python train.py --n_layer=12 --d_model=128 --n_head=2 --n_kv_head=2 --head_dim=64 --d_mlp=512 --vocab_size=1884 --activation="gelu" --norm="layernorm" --norm_place="pre" --norm_eps=1e-05 --positions="learned" --qk_norm=false --attn_scale=0.125 --bias="none" --tie_embeddings=true --parallel_block=false --init="uniform" --init_std_qkv=0.0413 --init_std_o=0.0512 --init_std_up=0.0591 --init_std_down=0.0591 --optimizer="soap_variant" --lr=0.00906 --lr_mult_o=1.13 --lr_head=0.00869 --grad_clip=1.0 --warmup_steps=200 --schedule="wsd" --decay_fraction=1.0 --decay_shape="pow" --final_lr_fraction=0.0 --batch_tokens=32768 --seq_len=512 --doc_mask=true --train_tokens=97740000 --steps=2983 --dataset="wikipedia_en"
Each number is 200 + 20 x the weight over its row's rms, rounded and kept within 0 to 999. Layers, rows and columns count from 0. The size before them is the row's rms in percent of the matrix's.

# layer 3 attention query, 128x128, rms 0.0414, rows 91-101, columns 64-127
088,173,200,205,222,193,191,196,237,208,225,183,215,205,192,150,189,206,216,205,178,236,197,176,219,229,185,214,200,203,189,219,195,211,190,198,201,207,195,177,212,192,200,222,171,181,203,189,227,225,202,157,184,176,205,227,216,206,224,174,159,210,175,164,187
091,228,184,221,193,200,214,215,231,207,180,195,234,224,171,220,180,171,211,215,192,199,236,173,238,197,207,208,208,176,189,189,210,225,219,195,215,222,167,193,231,225,245,214,184,234,206,183,182,202,191,216,191,202,200,197,211,208,196,182,239,195,195,229,215
094,211,205,213,229,179,203,196,212,174,189,227,230,198,206,178,188,204,222,201,205,196,165,172,193,205,219,234,220,185,197,198,187,190,230,203,203,225,192,226,204,181,195,188,175,221,183,231,162,195,169,199,188,179,203,172,210,190,205,216,206,159,166,180,233
096,217,206,197,170,201,191,173,211,226,188,185,196,195,201,168,223,189,197,220,187,231,205,188,189,253,198,184,197,218,179,229,178,227,210,210,184,171,172,186,209,221,206,206,200,209,193,175,211,182,199,158,189,187,179,192,207,177,222,180,189,200,205,201,191
084,185,199,180,192,181,202,196,219,168,204,206,221,192,167,201,237,246,226,210,205,230,212,187,200,177,184,233,196,196,201,187,190,172,168,226,221,196,202,229,195,202,208,192,187,210,209,200,170,226,212,203,182,181,201,222,202,245,212,223,207,186,182,217,203
076,200,193,199,165,176,234,224,207,216,206,200,214,216,189,199,170,206,234,226,175,193,214,206,198,207,225,219,187,173,215,204,156,195,211,214,202,222,216,230,161,164,190,232,173,210,198,242,208,193,182,164,199,206,217,215,207,200,196,223,186,226,234,201,234
091,183,217,202,188,186,174,229,195,189,177,193,178,190,225,203,209,154,195,207,216,193,208,201,183,210,224,197,184,196,204,192,180,230,181,205,196,223,204,185,192,191,200,178,189,206,204,178,257,194,213,225,200,203,193,235,194,182,211,187,184,182,200,180,225
090,208,196,241,199,171,235,207,229,197,227,196,192,199,212,209,181,205,194,213,210,176,219,210,190,224,239,212,202,188,210,204,244,216,175,204,160,208,179,201,215,228,221,190,154,195,195,181,190,187,214,180,195,201,240,218,203,238,214,216,196,188,201,123,187
081,199,210,223,190,215,219,221,190,205,194,211,186,188,207,172,203,194,189,188,213,220,224,188,220,201,206,204,217,191,186,201,236,193,200,251,196,201,197,211,172,215,197,223,180,176,198,206,170,244,214,192,226,209,202,222,191,224,169,202,164,234,233,202,174
080,223,184,161,172,213,189,178,233,222,176,189,177,209,193,249,212,207,204,240,243,191,207,200,235,225,181,196,236,241,163,227,186,213,239,192,187,191,212,222,215,173,226,205,181,195,219,202,182,220,197,248,188,192,175,207,217,193,204,188,183,210,210,205,200
086,163,193,199,214,176,184,201,206,208,213,203,207,210,198,185,162,217,191,212,191,184,186,171,156,180,222,182,213,183,214,178,213,186,202,214,183,201,204,237,211,142,210,186,204,192,199,185,184,216,218,189,193,188,187,201,217,177,188,209,232,212,153,216,224
# layer 3 attention key, 128x128, rms 0.0414, rows 91-101, columns 64-127
089,218,193,231,223,212,240,203,175,195,200,204,197,192,200,238,180,188,180,185,219,172,202,212,196,189,210,194,174,224,237,208,201,192,236,189,183,212,246,193,183,199,200,187,215,198,181,209,224,221,213,159,184,238,168,189,188,201,217,199,186,214,185,198,203
086,213,202,222,232,205,174,197,212,195,198,175,193,200,202,189,185,198,185,212,199,177,178,224,189,221,235,180,203,163,170,202,177,218,221,237,231,226,196,219,193,228,193,216,211,170,200,181,200,237,196,189,208,178,195,198,218,184,236,211,190,179,203,168,209
089,183,163,165,188,233,216,170,208,189,187,207,192,207,175,229,211,227,216,232,176,155,214,214,223,183,209,237,182,190,214,219,196,204,214,192,231,184,205,184,183,232,223,223,213,223,162,182,195,226,197,168,185,200,201,215,195,238,197,204,210,224,199,201,212
098,214,213,215,211,199,197,213,191,216,224,170,195,194,230,180,203,154,186,165,233,204,208,226,180,220,199,173,177,202,197,170,193,198,188,218,179,191,186,231,191,202,209,187,217,230,168,188,231,206,205,208,199,211,182,183,183,192,205,182,224,211,169,189,192
089,197,210,227,202,171,195,217,184,149,231,246,183,193,206,211,185,179,192,224,167,167,198,192,211,207,238,217,207,175,196,256,238,220,200,180,192,172,200,207,204,206,187,240,199,206,225,193,236,195,211,180,219,169,183,203,217,208,221,183,212,249,175,237,194
085,175,189,189,172,175,213,190,183,190,201,219,196,197,203,185,223,220,194,195,193,206,210,203,199,211,192,220,184,214,163,188,198,209,190,211,250,207,224,172,182,226,268,182,222,192,246,180,216,204,233,211,216,212,201,209,220,227,196,196,202,194,174,224,170
092,195,208,219,168,191,197,209,184,221,212,191,200,193,197,193,183,214,201,227,218,196,206,192,188,190,250,179,234,190,211,175,206,221,181,214,199,213,199,212,218,218,200,197,243,202,175,210,181,201,189,186,197,218,183,212,192,193,172,229,232,202,191,173,170
096,189,205,203,196,242,165,192,198,198,185,195,196,205,221,188,178,196,228,198,218,235,188,177,216,185,165,190,205,188,216,192,195,175,210,189,174,204,185,163,169,178,164,213,175,202,221,175,198,233,177,183,213,193,183,185,223,174,202,198,236,238,191,189,233
080,181,215,200,184,206,245,189,227,169,242,207,200,220,153,182,207,210,192,207,206,212,224,216,199,213,189,208,165,199,203,189,212,204,195,180,184,196,200,145,186,195,239,218,173,191,197,249,207,231,205,175,197,191,177,197,185,203,211,172,206,241,231,186,207
080,193,221,210,252,194,209,209,206,249,222,167,199,185,210,191,195,176,198,204,159,170,187,237,210,161,195,189,213,198,214,213,160,233,200,222,224,188,171,210,185,169,215,173,225,220,223,234,234,181,185,206,174,186,222,189,196,175,205,196,212,224,177,168,212
087,184,185,207,219,186,197,212,207,213,184,196,183,232,170,221,225,203,199,184,220,219,211,193,203,174,192,188,202,191,229,202,176,165,212,206,203,200,177,202,173,186,207,204,205,173,207,216,146,218,178,206,245,216,239,195,190,213,184,200,184,198,214,249,200